python train.py --d_model=768 --head_dim=64 --tie_embeddings=true --grad_clip=1.0 --decay_shape="linear"
Each number is 200 + 30 x the weight over its row's rms, rounded and kept within 0 to 999. Layers, rows and columns count from 0. The size before them is the row's rms in percent of the matrix's.

# layer 5 MLP up, 1536x768, rms 0.0686, rows 100-208, columns 512-575
097,209,200,145,199,165,202,191,238,218,191,143,190,227,174,199,178,185,213,224,258,179,230,224,237,173,182,219,199,219,207,212,221,205,177,204,200,254,242,201,222,207,181,232,170,216,254,187,216,159,141,200,165,226,160,199,193,222,186,199,158,211,144,191,206
101,185,189,170,185,138,205,184,143,197,240,215,256,170,169,211,225,201,205,179,209,154,152,235,216,230,172,164,200,178,252,156,206,166,186,220,173,169,222,224,201,217,202,192,208,193,196,198,185,227,188,172,218,180,207,171,209,189,195,247,185,206,177,179,166
101,181,171,237,184,194,172,221,231,213,153,227,233,177,184,209,223,178,196,134,220,210,207,196,148,200,193,132,158,213,182,212,284,173,232,184,214,184,242,216,223,160,201,180,166,225,178,222,231,221,205,190,249,227,210,172,178,201,190,209,187,214,226,207,234
082,209,199,227,161,190,187,213,125,233,182,238,165,250,205,191,226,233,164,207,219,165,238,211,222,167,195,229,218,182,207,196,189,247,247,252,166,229,211,168,178,206,176,208,196,154,201,189,190,185,253,185,222,200,187,159,181,281,176,229,155,194,177,216,190
100,167,180,178,243,234,146,212,239,219,221,225,218,234,175,257,216,215,214,195,147,225,182,182,205,193,211,222,180,231,173,151,165,221,146,188,195,227,215,188,160,208,177,239,222,203,216,207,219,181,243,168,195,229,221,213,206,251,254,202,269,171,189,241,231
095,181,219,257,240,267,207,204,261,225,198,168,235,244,151,207,222,156,167,180,208,216,200,225,260,165,226,218,232,180,214,206,216,212,217,170,266,148,190,154,201,227,200,217,153,217,199,187,213,181,210,219,217,156,206,184,142,220,234,275,191,194,201,185,189
095,147,210,171,184,216,211,209,220,215,176,201,225,164,200,164,263,213,207,165,242,254,182,256,178,189,199,251,242,193,215,196,135,227,212,216,136,240,232,213,194,223,196,221,164,181,158,259,142,205,179,177,183,186,213,202,247,222,172,194,193,155,151,210,222
091,155,238,217,214,212,203,215,218,210,218,208,193,213,127,209,189,174,150,215,148,186,184,228,237,180,213,190,189,180,144,202,169,184,191,178,209,126,224,239,234,218,156,192,253,211,229,219,170,217,186,229,219,201,162,183,221,183,176,235,176,197,200,230,181
098,169,196,190,157,182,246,190,197,218,210,224,187,224,257,219,271,181,188,204,193,173,205,214,185,151,201,193,194,142,243,162,218,188,197,206,198,165,232,189,186,205,229,250,262,158,197,191,164,190,192,144,218,160,179,216,183,194,195,140,235,224,201,238,247
116,191,206,173,178,210,244,181,171,220,229,240,212,153,234,168,156,169,131,236,239,215,251,219,237,216,170,218,205,168,164,156,170,261,199,157,207,241,182,180,181,212,240,194,162,178,195,220,154,171,174,191,223,169,273,225,217,178,164,151,187,176,232,225,234
099,234,135,184,166,239,212,186,214,196,204,185,184,211,233,164,177,253,219,243,198,203,227,223,150,213,226,184,229,187,206,216,204,188,203,258,228,250,245,176,228,159,164,202,209,187,188,187,191,201,212,164,203,165,196,240,200,225,186,190,165,151,219,191,153
109,171,180,273,196,184,207,215,216,234,143,221,212,210,210,195,162,221,239,177,160,222,182,166,179,190,223,172,182,181,187,207,194,228,209,161,172,218,166,215,246,188,201,173,210,204,155,253,221,191,217,143,212,229,226,190,202,223,182,182,242,184,189,201,186
101,151,181,131,186,210,212,218,203,218,153,137,180,221,221,207,177,190,209,160,175,179,238,184,196,214,175,175,243,151,188,204,136,227,232,200,192,205,214,233,225,181,264,218,187,214,223,190,229,201,206,190,189,183,135,234,240,205,136,199,191,173,229,135,195
103,209,193,186,215,230,187,216,198,181,176,197,194,256,199,200,196,238,169,208,202,232,247,222,238,157,188,195,191,193,216,212,207,220,214,218,229,209,186,249,153,210,197,234,232,162,178,171,229,150,229,204,181,206,263,196,230,202,190,195,196,198,178,239,184
102,243,167,222,230,255,228,189,257,188,235,274,236,166,238,225,183,241,233,210,174,236,173,170,171,162,176,152,203,238,204,184,198,166,219,176,275,140,163,207,223,154,220,233,175,124,208,190,232,195,243,189,209,229,191,224,231,158,172,235,188,191,238,152,177
097,153,108,157,241,229,162,216,189,220,179,244,215,130,233,206,214,185,154,167,211,188,161,182,207,223,198,216,234,210,236,194,242,243,226,224,200,225,214,201,211,211,188,169,231,231,162,201,199,227,216,164,214,221,222,172,179,157,203,176,202,205,188,144,233
106,198,154,193,238,206,119,229,211,219,184,159,183,212,168,183,201,200,222,301,197,193,220,222,221,182,221,203,173,198,262,225,180,223,269,194,156,120,228,186,234,234,216,182,245,276,177,140,236,214,192,216,203,209,196,171,173,226,139,223,236,153,223,216,243
095,229,173,134,216,181,196,182,232,225,222,198,178,190,248,213,233,232,253,179,232,255,202,192,226,190,152,217,209,240,240,225,216,187,195,184,194,191,236,209,248,177,162,162,254,181,213,204,267,194,183,221,167,157,194,166,189,209,181,191,220,265,134,203,229
081,196,199,254,151,178,148,178,191,203,229,192,207,205,187,198,192,200,148,202,181,245,205,221,165,106,167,194,242,189,191,159,203,114,199,224,265,157,202,217,149,215,199,199,164,209,189,155,165,177,184,165,170,221,208,178,183,185,170,225,209,217,175,193,173
116,245,175,200,201,157,211,193,228,192,217,183,203,151,217,213,238,220,243,183,181,170,218,186,221,175,169,170,228,157,210,207,173,179,194,186,188,255,220,205,162,180,252,165,230,150,182,173,250,198,129,199,216,200,145,184,230,223,169,203,168,183,206,200,183
099,196,234,205,233,152,188,166,145,153,171,183,237,215,165,248,228,201,228,184,172,192,186,170,189,221,187,165,224,202,222,145,193,173,157,152,193,208,176,195,210,222,256,231,247,185,225,169,163,140,155,211,202,200,188,220,189,191,222,154,198,157,237,161,180
101,242,222,216,202,207,267,247,230,189,189,204,192,216,232,172,208,221,194,236,232,248,186,190,179,185,215,217,197,150,230,170,182,237,200,205,180,258,210,186,211,205,223,190,194,206,190,167,222,233,221,215,187,169,181,214,192,192,188,194,234,156,189,224,217
103,248,185,239,208,185,140,186,215,146,190,197,249,118,218,227,198,247,253,215,251,231,243,211,154,181,195,237,224,149,185,196,193,269,196,241,210,198,253,231,212,194,245,163,256,177,219,194,137,236,251,188,151,216,168,205,228,209,163,274,164,202,208,211,197
086,215,203,190,206,245,208,146,202,156,272,193,148,198,158,227,213,182,173,182,184,180,204,168,166,182,198,246,138,212,227,226,205,230,252,234,167,222,178,153,182,199,156,214,226,247,232,203,238,194,184,176,179,237,181,188,138,198,235,244,231,221,223,193,235
103,139,217,231,213,183,200,244,262,209,293,168,141,207,173,239,221,185,222,188,213,235,228,194,237,190,180,172,182,202,236,271,196,151,197,240,207,183,202,223,147,203,167,186,218,198,209,241,185,161,208,208,217,229,194,199,196,200,162,211,154,224,165,158,193
089,226,211,215,167,211,178,245,224,199,222,180,187,218,198,233,138,238,227,224,226,224,202,254,226,192,238,240,225,209,208,166,143,244,228,174,182,232,168,217,249,263,176,185,186,205,254,187,215,227,221,242,209,216,138,226,193,199,211,205,224,133,164,144,246
100,191,184,223,191,181,221,175,164,189,239,167,193,220,209,177,220,172,203,166,194,227,172,194,153,150,227,195,141,186,202,229,203,178,211,188,196,184,192,194,166,219,162,235,182,182,154,216,167,180,209,200,219,204,151,257,266,201,226,189,166,209,184,182,184
099,244,175,201,236,234,220,204,142,173,192,169,173,240,186,211,227,170,197,204,187,194,213,165,193,191,202,217,202,182,240,178,229,251,233,178,172,203,212,196,149,191,167,158,224,170,225,222,187,181,256,185,201,180,160,161,185,212,167,165,230,214,214,181,172
105,267,220,219,219,178,214,214,238,177,206,234,199,175,214,211,177,210,239,236,136,223,238,218,189,237,270,243,243,173,174,144,143,166,168,247,171,230,176,187,192,157,216,229,236,191,196,175,175,180,189,215,214,183,202,134,188,259,218,167,202,158,198,164,241
115,173,167,193,198,217,214,197,197,221,239,175,213,189,199,222,182,219,167,209,238,162,173,231,171,211,176,203,195,233,195,209,217,208,238,151,197,199,197,223,199,174,242,210,163,160,218,206,181,190,212,180,222,201,154,171,212,203,243,197,201,202,196,174,228
099,236,178,149,144,232,213,179,216,207,177,224,178,247,171,205,229,259,197,144,254,212,192,247,269,173,180,250,136,236,177,155,178,203,197,185,166,259,238,231,212,169,223,235,235,147,217,203,204,172,228,208,240,209,228,232,193,184,156,244,201,234,207,167,229
104,151,215,209,212,202,165,225,140,235,203,193,214,273,167,182,162,228,220,180,248,181,146,163,202,185,227,180,162,174,225,191,179,246,195,224,205,181,212,189,126,260,176,203,181,144,215,223,240,186,228,219,163,178,178,141,198,206,216,178,198,221,136,216,202
101,186,197,192,176,195,202,228,193,177,201,174,177,221,227,204,216,210,157,185,186,216,251,184,190,211,202,225,188,184,218,198,156,182,180,230,207,219,172,202,213,222,191,186,196,164,179,201,179,258,255,188,225,154,238,185,261,269,211,219,176,235,191,182,216
108,147,221,213,155,251,208,175,242,232,167,233,217,220,222,207,217,170,179,218,147,158,205,141,210,192,218,219,218,161,214,146,235,223,184,205,164,258,203,186,206,157,245,232,205,189,208,194,209,260,249,185,196,236,204,167,172,187,201,218,209,146,236,225,213
106,183,195,190,245,171,184,194,170,210,221,230,182,227,207,186,173,193,172,155,160,160,202,192,229,181,99,161,214,215,202,164,201,202,235,213,202,198,184,212,200,192,189,264,200,184,166,229,157,188,175,226,176,206,183,235,146,131,169,191,205,183,246,196,247
093,187,204,146,190,220,199,194,192,229,220,172,224,165,218,184,272,135,176,245,182,248,205,164,213,211,135,171,139,240,163,221,183,187,226,182,177,151,139,196,187,130,203,248,242,204,195,247,206,177,215,158,164,239,207,191,191,258,206,185,197,173,282,183,244
100,191,160,171,203,193,251,206,242,205,205,167,228,246,190,146,286,196,173,153,208,209,251,231,172,178,209,194,246,196,185,180,164,226,210,183,163,122,196,221,144,200,213,192,212,222,170,167,198,216,179,181,233,207,238,179,127,124,217,200,110,187,209,222,193
118,165,209,240,167,199,194,217,157,188,160,216,207,162,181,218,177,207,239,200,184,193,212,160,193,238,198,159,196,218,171,205,169,168,173,205,200,187,187,239,227,180,203,220,237,216,215,135,238,241,237,186,175,198,208,206,173,159,147,197,231,185,217,211,173
097,171,168,195,211,189,178,245,192,178,268,123,204,248,167,123,178,166,196,247,206,215,232,196,113,208,229,205,213,148,191,218,187,171,209,164,197,237,191,244,196,169,258,176,197,204,209,167,219,151,235,197,179,211,203,138,188,226,183,223,198,178,213,156,194
099,183,142,187,169,204,208,154,196,185,173,229,211,190,174,145,190,232,161,223,152,248,219,200,223,210,230,243,172,182,191,243,146,186,219,190,175,165,183,209,197,209,219,239,177,267,164,238,219,208,193,188,216,229,177,176,155,172,198,224,215,173,240,205,251
098,230,198,214,223,166,222,178,219,178,197,200,212,200,189,203,159,196,157,212,224,185,255,176,216,234,170,186,241,237,211,193,178,238,223,242,240,190,175,203,175,230,169,227,139,217,174,219,154,186,151,221,159,190,188,208,150,195,230,180,215,194,168,166,165
084,231,159,171,199,221,194,189,231,166,217,192,188,184,236,242,190,159,297,175,171,172,193,250,173,224,248,226,213,191,193,168,178,173,189,185,205,209,236,199,182,231,201,233,140,141,213,253,188,239,202,242,166,184,184,173,208,259,169,177,213,245,226,236,195
107,216,195,224,184,175,228,201,205,195,225,131,152,206,200,200,222,195,209,237,232,226,224,214,187,174,212,165,203,153,234,191,204,217,198,263,136,228,221,193,183,237,192,227,222,208,233,210,176,198,184,182,193,187,204,223,215,200,207,171,234,256,198,141,139
105,218,202,226,198,178,183,203,168,181,203,235,217,249,213,244,155,240,211,186,209,177,143,169,177,174,211,196,199,216,217,196,216,207,175,238,149,177,156,219,225,227,164,174,166,182,201,247,217,171,192,185,184,219,208,178,110,202,176,234,180,221,195,193,171
098,113,196,187,195,205,157,176,199,174,169,201,209,237,191,216,244,248,193,219,177,154,191,248,202,136,177,189,244,238,217,175,171,212,195,183,210,265,198,189,185,199,195,195,184,197,227,220,218,179,205,197,199,240,198,240,206,162,151,196,210,204,230,147,207
102,213,186,202,213,150,177,174,176,175,217,226,196,210,199,226,259,164,206,246,252,199,184,191,225,172,118,197,181,208,156,188,166,190,152,264,176,184,152,200,218,189,171,234,167,205,192,264,208,169,229,219,193,192,243,237,174,162,195,197,224,204,173,199,204
100,208,228,228,173,184,165,218,172,228,176,177,218,152,196,207,223,194,213,191,209,178,178,190,190,191,176,210,234,144,213,182,262,229,166,184,216,137,206,186,210,180,220,236,234,226,185,231,217,261,230,213,205,202,219,241,196,182,159,204,220,202,244,185,221
088,225,195,218,177,218,211,174,194,192,195,247,183,235,192,191,196,194,196,230,247,186,194,255,182,223,207,230,171,209,183,174,186,250,241,189,199,172,158,197,191,164,188,194,216,170,198,229,213,233,187,148,210,234,144,240,259,155,162,155,213,221,214,207,238
101,212,137,219,196,164,186,174,243,193,221,175,176,194,160,136,199,205,222,211,235,227,217,260,251,210,227,194,222,187,160,219,201,183,188,171,192,173,236,154,198,160,191,218,203,221,161,279,214,220,238,211,243,244,173,150,203,251,161,268,246,233,153,197,207
078,181,229,188,186,183,225,248,195,237,246,189,217,149,188,193,191,198,202,175,191,167,185,170,230,212,240,179,152,192,188,184,287,176,154,168,221,233,231,249,183,189,196,180,272,161,177,191,188,170,232,181,185,189,178,208,204,210,194,206,159,172,205,183,259
086,168,152,206,179,231,178,250,207,204,190,156,205,215,198,164,162,172,247,207,215,173,183,215,226,214,196,146,208,231,253,128,198,138,213,183,180,163,144,233,235,182,177,202,197,121,211,175,165,184,208,208,226,159,208,239,212,149,191,172,185,252,186,160,186
100,146,202,152,229,204,208,212,230,250,184,244,214,196,207,211,193,239,243,182,168,227,196,215,185,123,197,184,159,160,200,173,228,245,197,216,223,159,169,181,192,196,165,214,232,218,188,237,200,169,262,211,174,200,241,172,189,194,186,236,185,228,192,279,233
105,201,159,209,215,230,169,229,281,159,159,180,222,164,254,169,178,213,160,119,217,170,207,250,208,199,172,196,216,203,210,222,191,221,164,187,215,237,140,211,164,246,183,170,197,186,183,207,181,187,191,192,155,133,239,230,158,217,164,199,197,201,248,245,224
103,206,182,218,166,173,184,272,208,253,271,206,251,135,136,185,187,190,229,205,198,177,204,219,230,225,192,153,176,197,164,186,190,181,225,181,202,198,212,238,181,260,236,212,190,204,171,181,272,212,211,167,230,238,251,223,181,133,227,211,208,211,241,249,195
103,145,277,216,181,209,200,219,229,197,134,208,215,161,232,231,167,207,230,200,170,194,206,228,193,210,229,251,188,217,192,181,205,193,218,226,239,161,197,209,225,199,203,140,210,205,163,238,209,210,206,192,176,173,209,196,218,239,194,185,202,183,188,199,205
103,233,193,222,189,284,247,210,154,177,227,147,216,187,209,191,209,173,218,217,183,181,141,184,229,213,137,185,227,223,203,168,209,242,221,227,191,204,163,241,189,189,158,260,225,165,183,133,188,198,246,170,206,162,209,141,208,192,175,181,177,229,209,248,196
101,203,207,217,238,171,185,174,175,200,157,221,188,189,174,213,168,211,235,177,214,203,183,191,207,239,220,215,191,206,215,188,146,203,177,148,160,133,230,214,180,218,216,207,198,189,223,182,227,165,212,150,223,262,212,213,217,217,183,249,181,194,198,180,202
099,223,163,228,196,207,151,212,165,248,152,234,221,269,195,189,202,185,167,173,204,164,193,147,238,222,119,232,224,228,222,153,136,173,210,166,209,219,197,175,250,246,190,156,265,215,216,197,205,200,269,232,194,224,229,194,194,191,188,190,207,200,152,246,185
095,217,239,247,170,183,180,212,219,192,213,202,193,191,189,220,229,175,218,205,193,232,191,191,182,183,218,163,194,192,201,187,171,218,198,216,228,183,208,211,173,236,160,181,181,181,244,224,136,236,211,151,221,231,186,193,191,227,194,221,246,135,208,194,194
097,227,235,200,194,250,143,202,155,179,176,208,187,217,270,158,171,200,235,216,224,231,144,269,233,174,209,272,233,267,161,187,252,212,171,246,238,230,152,186,153,216,191,215,218,186,196,206,184,183,234,225,225,210,214,250,201,153,206,239,218,164,204,187,135
108,229,219,198,179,168,266,164,143,174,228,251,188,186,225,203,264,246,207,178,225,181,206,241,206,147,215,217,173,203,203,175,197,178,230,177,214,187,205,156,220,191,187,181,207,155,167,224,206,144,204,204,208,160,184,205,220,192,204,204,208,176,190,125,185
104,208,284,229,214,182,213,205,197,266,187,257,227,194,216,148,228,184,202,247,249,143,226,145,192,186,160,174,166,246,205,243,190,236,199,198,225,244,156,195,249,165,191,178,188,234,200,191,250,218,231,139,229,185,175,224,179,157,177,228,166,156,233,139,188
096,182,204,184,193,242,169,275,214,215,150,229,141,246,201,182,213,171,190,189,216,212,193,216,112,196,204,181,181,178,222,208,189,206,258,180,196,191,271,222,230,192,174,206,253,184,205,204,233,173,218,234,144,282,199,237,208,133,200,206,201,253,148,229,169
097,240,210,201,198,130,225,162,212,219,242,224,220,250,242,201,229,210,213,210,269,158,196,188,151,179,201,187,152,210,180,247,211,203,174,231,207,236,219,181,204,230,210,263,143,189,223,173,235,232,262,195,198,222,184,138,222,216,174,206,129,243,160,164,233
100,242,179,189,184,197,217,211,260,190,183,191,180,193,189,197,186,222,139,197,181,211,177,212,240,230,259,232,175,154,197,232,210,162,208,214,185,184,189,221,212,208,195,209,243,220,178,192,173,251,186,247,194,215,220,177,211,131,202,216,233,179,257,206,247
102,190,216,167,252,198,213,137,252,218,201,271,206,243,237,197,205,176,155,204,183,235,193,188,162,224,190,168,230,155,159,216,235,217,164,184,244,229,188,189,188,179,219,167,214,181,206,216,173,215,230,206,170,228,211,155,178,209,186,225,169,251,208,207,241
105,172,213,164,253,175,165,191,189,212,195,239,143,238,266,223,225,174,223,207,246,244,189,209,205,180,206,205,186,227,191,255,246,240,195,227,213,227,149,184,243,189,164,199,173,195,154,181,218,213,214,176,194,197,204,143,176,201,222,182,209,217,211,224,180
093,209,206,192,182,205,203,183,227,201,220,216,164,237,225,190,190,206,198,152,143,181,197,204,194,252,167,186,263,204,176,185,194,189,171,187,224,205,158,204,211,145,159,195,230,228,182,229,162,212,207,209,182,196,149,159,159,214,130,220,177,246,178,207,174
095,247,168,163,213,200,225,178,207,164,243,203,197,195,212,205,202,191,161,202,182,239,228,176,178,187,182,175,242,187,165,160,189,220,275,204,192,185,210,196,191,228,205,221,216,152,195,191,190,214,223,206,172,152,221,140,160,202,230,228,172,189,156,206,234
102,181,237,214,155,234,232,172,179,173,187,148,209,219,186,257,170,253,231,240,221,174,198,264,220,201,229,192,212,196,209,184,217,216,210,229,172,233,239,222,183,180,169,135,283,157,196,201,196,200,208,231,209,215,198,169,225,240,201,191,228,156,194,189,168
095,202,246,211,217,210,233,215,177,211,195,177,242,149,219,209,214,208,253,245,239,234,193,204,211,165,223,200,197,180,207,231,233,225,204,189,215,205,201,236,213,186,195,177,232,189,251,268,220,159,195,134,185,254,216,204,189,233,165,172,189,167,198,198,194
096,166,173,238,216,221,173,199,144,231,242,263,189,260,140,186,216,146,227,192,232,189,250,213,200,200,223,175,170,227,277,118,194,198,160,226,249,247,199,164,251,191,187,210,247,276,220,174,250,246,181,146,239,138,203,163,203,175,185,218,209,216,262,165,165
099,186,224,178,202,228,190,159,161,190,173,195,192,186,197,209,138,225,212,184,187,210,189,209,219,160,212,229,167,226,208,210,210,197,189,216,214,189,178,247,185,193,201,194,220,247,219,236,235,242,225,163,243,244,220,178,189,198,221,189,176,199,141,188,186
101,164,210,192,163,244,218,169,245,230,183,175,219,227,208,208,215,226,239,196,208,217,164,193,196,210,187,159,241,267,192,242,236,232,223,233,213,225,187,212,210,168,205,240,259,189,228,164,195,187,173,193,211,183,130,241,168,186,245,212,168,145,254,235,201
105,217,166,243,164,179,188,180,168,122,226,230,160,253,178,203,194,196,224,154,200,184,189,211,222,173,237,189,198,181,224,182,264,193,213,127,198,179,212,244,185,229,154,211,207,200,203,167,219,205,161,201,216,164,176,197,191,178,232,207,214,187,191,211,184
090,170,185,199,170,197,226,170,186,184,215,255,210,190,166,189,205,132,220,175,211,222,222,180,206,210,181,144,152,235,223,217,219,207,241,142,203,230,156,187,204,193,211,246,166,179,202,187,181,179,216,181,244,206,145,184,182,224,236,210,221,128,227,243,227
097,177,206,199,210,192,267,235,235,224,188,154,182,127,187,180,183,215,193,207,183,188,183,223,172,167,162,220,248,188,168,170,204,188,165,205,198,190,201,200,175,192,162,212,224,185,198,142,214,214,163,257,200,182,269,196,170,203,180,115,128,199,188,207,239
109,172,198,188,229,192,151,228,218,234,173,231,157,123,208,133,211,148,174,227,242,207,163,153,196,196,144,142,239,239,176,203,153,164,206,204,191,224,164,204,187,225,199,216,155,226,172,262,199,222,237,174,179,179,164,142,209,185,185,229,193,253,150,189,174
090,237,223,185,177,202,232,237,195,220,192,133,141,173,168,128,189,214,204,176,191,203,174,263,188,206,198,171,206,249,180,280,164,217,187,245,169,213,193,241,139,173,180,206,240,210,177,217,214,219,269,220,207,198,204,221,180,212,224,196,192,168,194,263,215
112,196,194,173,163,214,233,221,205,215,204,214,231,106,187,178,181,197,167,171,160,181,182,204,164,206,232,251,214,243,194,177,215,199,205,225,234,187,171,206,205,211,135,163,192,194,199,139,246,166,163,226,185,204,201,148,179,189,219,201,215,150,164,234,162
089,191,169,198,245,210,212,243,149,195,166,210,182,169,186,267,186,205,214,184,208,217,180,168,143,199,191,207,193,217,238,174,152,193,219,241,212,202,189,188,191,228,199,185,197,172,202,206,219,247,217,231,193,165,188,189,171,279,209,275,123,185,214,188,232
098,187,197,209,175,189,260,237,205,247,195,200,240,229,172,234,208,180,136,182,250,203,222,148,182,173,165,210,208,219,272,213,191,193,217,219,168,199,159,179,248,208,224,191,206,213,212,201,226,192,214,207,179,237,176,176,200,150,184,199,222,189,160,181,226
104,177,170,221,150,217,172,170,159,263,179,216,168,185,181,231,195,201,214,168,231,207,291,172,174,258,166,231,242,247,192,177,223,202,212,156,181,230,224,183,170,195,179,202,197,180,235,196,225,203,236,190,159,228,256,212,168,201,216,208,222,188,206,191,193
101,200,183,219,208,208,254,246,212,141,163,220,217,179,181,185,228,242,202,195,226,211,183,238,173,224,166,226,185,238,190,230,137,228,205,235,243,193,174,231,235,262,178,163,183,206,225,255,200,183,186,194,197,183,180,159,209,149,208,191,234,170,179,217,208
101,196,252,221,171,253,159,182,192,232,207,223,197,250,212,262,218,169,237,184,165,253,214,242,193,201,228,255,190,214,210,227,206,207,214,201,219,215,169,183,212,220,259,219,241,146,239,226,183,219,216,246,164,174,194,169,236,210,223,159,150,191,213,175,199
093,208,238,200,275,219,198,149,218,152,175,228,174,171,241,205,244,239,243,186,169,153,211,199,224,188,166,222,232,229,229,198,159,198,179,177,230,193,241,194,208,183,138,259,178,117,205,210,166,165,227,239,189,189,180,206,222,161,179,217,199,208,184,147,214
097,176,182,224,214,203,232,271,218,234,203,192,162,204,189,193,156,230,192,172,222,176,214,225,226,215,168,210,148,173,261,198,166,206,234,248,163,244,204,195,224,160,171,230,197,194,213,160,198,231,166,196,183,192,238,233,224,207,263,189,199,202,185,181,179
102,142,193,188,209,219,222,242,205,136,190,205,215,225,185,243,235,176,233,244,178,209,214,210,153,191,185,182,223,243,155,174,193,215,236,214,195,213,190,183,168,242,218,213,165,247,224,148,198,169,230,139,194,193,192,133,209,240,195,257,240,171,176,271,218
095,261,227,179,223,172,229,199,197,151,217,232,213,176,199,172,163,226,239,208,182,190,258,154,113,185,270,173,222,190,181,223,228,167,207,233,267,163,165,221,167,237,209,160,163,186,195,202,217,192,181,137,246,205,201,197,166,187,231,205,192,201,218,197,220
094,197,182,187,164,229,216,266,245,231,206,204,180,206,166,204,193,179,172,232,216,148,192,192,208,219,206,237,197,240,193,173,186,280,191,227,211,204,215,184,188,167,238,169,183,194,246,245,169,165,206,254,195,188,196,147,203,109,170,214,189,152,192,204,242
101,195,171,232,198,183,131,245,168,200,224,203,164,262,201,211,195,201,227,161,239,226,183,218,192,136,203,208,252,234,241,194,185,134,203,243,145,238,161,209,144,153,208,233,246,150,194,195,215,173,176,224,201,138,223,180,217,239,137,156,183,174,217,254,196
099,249,274,234,230,185,201,184,209,220,264,184,236,162,211,186,213,220,262,184,179,219,197,230,135,180,226,237,174,215,182,238,248,194,217,234,215,174,221,172,178,172,195,170,184,209,204,267,247,211,200,191,183,219,256,177,183,151,177,195,262,186,237,188,270
099,151,196,225,234,185,226,181,188,218,171,154,208,212,170,91,202,221,231,188,185,205,233,142,218,208,189,219,185,132,217,203,232,138,224,236,219,162,202,206,253,254,225,166,248,229,165,150,210,162,160,166,216,184,184,151,217,160,243,175,204,187,160,198,183
100,149,173,185,128,239,234,196,181,205,173,232,170,188,202,147,172,205,180,202,236,201,205,171,207,170,178,160,145,190,159,223,203,195,201,173,242,214,206,145,165,202,209,258,249,190,185,269,211,191,207,167,229,179,217,153,195,175,243,215,183,160,220,167,151
102,209,227,207,169,193,217,218,208,193,196,183,151,189,213,226,186,238,137,195,239,206,186,242,189,240,175,213,218,204,213,162,181,217,253,237,258,181,199,162,261,181,180,154,157,204,176,189,200,197,146,235,190,196,218,194,209,206,216,220,172,148,135,219,181
107,161,248,197,169,191,224,181,113,274,177,198,197,216,175,168,199,218,230,215,221,277,168,178,213,183,179,161,191,192,179,216,215,174,219,199,172,245,162,228,151,159,153,244,167,250,179,224,173,142,190,237,186,205,203,196,265,225,141,193,207,224,196,190,177
098,210,216,184,144,211,229,226,259,140,183,160,169,219,236,190,138,236,221,183,139,187,209,225,192,197,173,180,194,246,191,152,153,167,155,162,230,200,202,215,161,199,234,198,144,191,209,192,114,191,168,220,213,177,196,194,180,186,217,254,218,179,199,212,205
101,219,247,200,226,179,140,216,185,221,216,211,175,189,215,220,208,175,253,221,168,210,189,188,192,204,141,155,233,158,194,212,159,211,195,209,144,213,153,265,248,180,194,191,210,226,218,231,228,158,200,214,174,222,226,204,185,238,127,201,211,191,218,195,179
104,231,142,203,210,180,278,243,292,201,194,215,156,234,188,159,213,166,173,184,218,134,239,208,239,166,189,171,208,215,208,180,172,212,182,196,219,215,206,250,223,212,132,215,187,196,169,195,204,217,229,216,217,193,202,198,175,204,213,165,221,256,149,180,211
106,193,176,235,223,144,203,145,225,206,211,217,229,197,189,171,200,227,227,176,187,165,203,259,175,220,206,192,237,232,205,155,140,187,231,259,193,206,164,176,193,208,213,149,175,206,163,242,176,225,188,196,213,252,206,162,235,206,184,183,193,246,209,216,189
099,195,285,219,217,167,217,195,213,199,228,195,201,214,194,185,227,171,223,227,178,183,245,223,176,243,246,181,258,218,237,174,204,177,158,160,209,209,196,234,201,194,141,170,158,171,215,195,176,246,275,238,204,212,189,179,223,220,181,244,221,202,192,155,197
102,224,222,194,188,161,204,189,189,209,194,207,179,150,174,201,199,201,258,223,204,184,220,223,235,226,195,207,193,192,162,239,191,222,224,193,163,183,142,198,188,224,183,220,229,186,237,222,234,249,213,208,212,212,186,196,182,199,254,234,248,245,201,193,236
097,226,213,187,229,160,220,204,199,195,227,235,220,248,191,138,140,185,209,223,228,175,189,154,190,229,185,227,158,222,169,252,165,191,228,214,183,131,194,200,232,213,177,222,206,239,203,143,162,243,227,209,215,262,160,182,200,185,277,210,230,155,212,228,208
099,209,207,188,164,200,227,201,209,199,188,165,179,200,249,260,248,167,178,192,189,183,183,200,165,205,273,222,197,244,235,197,201,203,184,196,221,146,210,158,168,239,215,197,177,208,194,207,216,227,202,194,232,224,227,201,179,241,195,181,200,217,212,225,190
108,190,145,144,138,224,202,174,222,162,182,196,192,176,191,157,207,208,179,248,183,205,213,241,211,217,133,187,166,159,173,183,225,181,171,219,189,214,176,183,199,175,171,175,175,235,209,183,188,223,236,183,229,196,199,222,168,163,139,190,220,189,272,195,192
101,157,203,285,216,214,180,197,177,279,143,191,266,211,191,137,168,194,145,229,186,158,170,225,176,216,215,148,193,229,240,229,249,188,187,195,236,190,235,193,209,249,175,261,162,180,193,199,180,170,216,214,167,176,236,245,221,173,189,140,238,203,177,210,230
099,150,186,206,172,181,230,242,178,229,186,195,195,233,258,180,168,228,241,206,222,250,237,188,206,252,185,155,199,204,261,208,199,183,207,180,189,188,175,176,153,213,179,189,214,219,185,182,180,158,221,225,186,178,236,203,194,199,219,182,152,199,196,205,210
101,194,218,184,229,187,191,203,206,237,196,213,180,202,290,182,219,212,152,183,202,179,181,149,212,212,185,187,204,224,145,167,210,201,278,181,183,208,191,130,189,259,185,218,199,222,200,241,230,216,206,243,230,216,265,160,206,215,208,204,163,240,180,233,236
102,209,216,210,232,209,161,185,190,148,189,240,205,172,210,191,200,190,212,188,205,231,205,190,200,170,217,213,198,132,218,196,234,226,222,191,232,186,242,247,176,222,193,214,200,178,243,182,184,238,185,229,191,233,224,208,216,153,183,190,232,206,207,220,156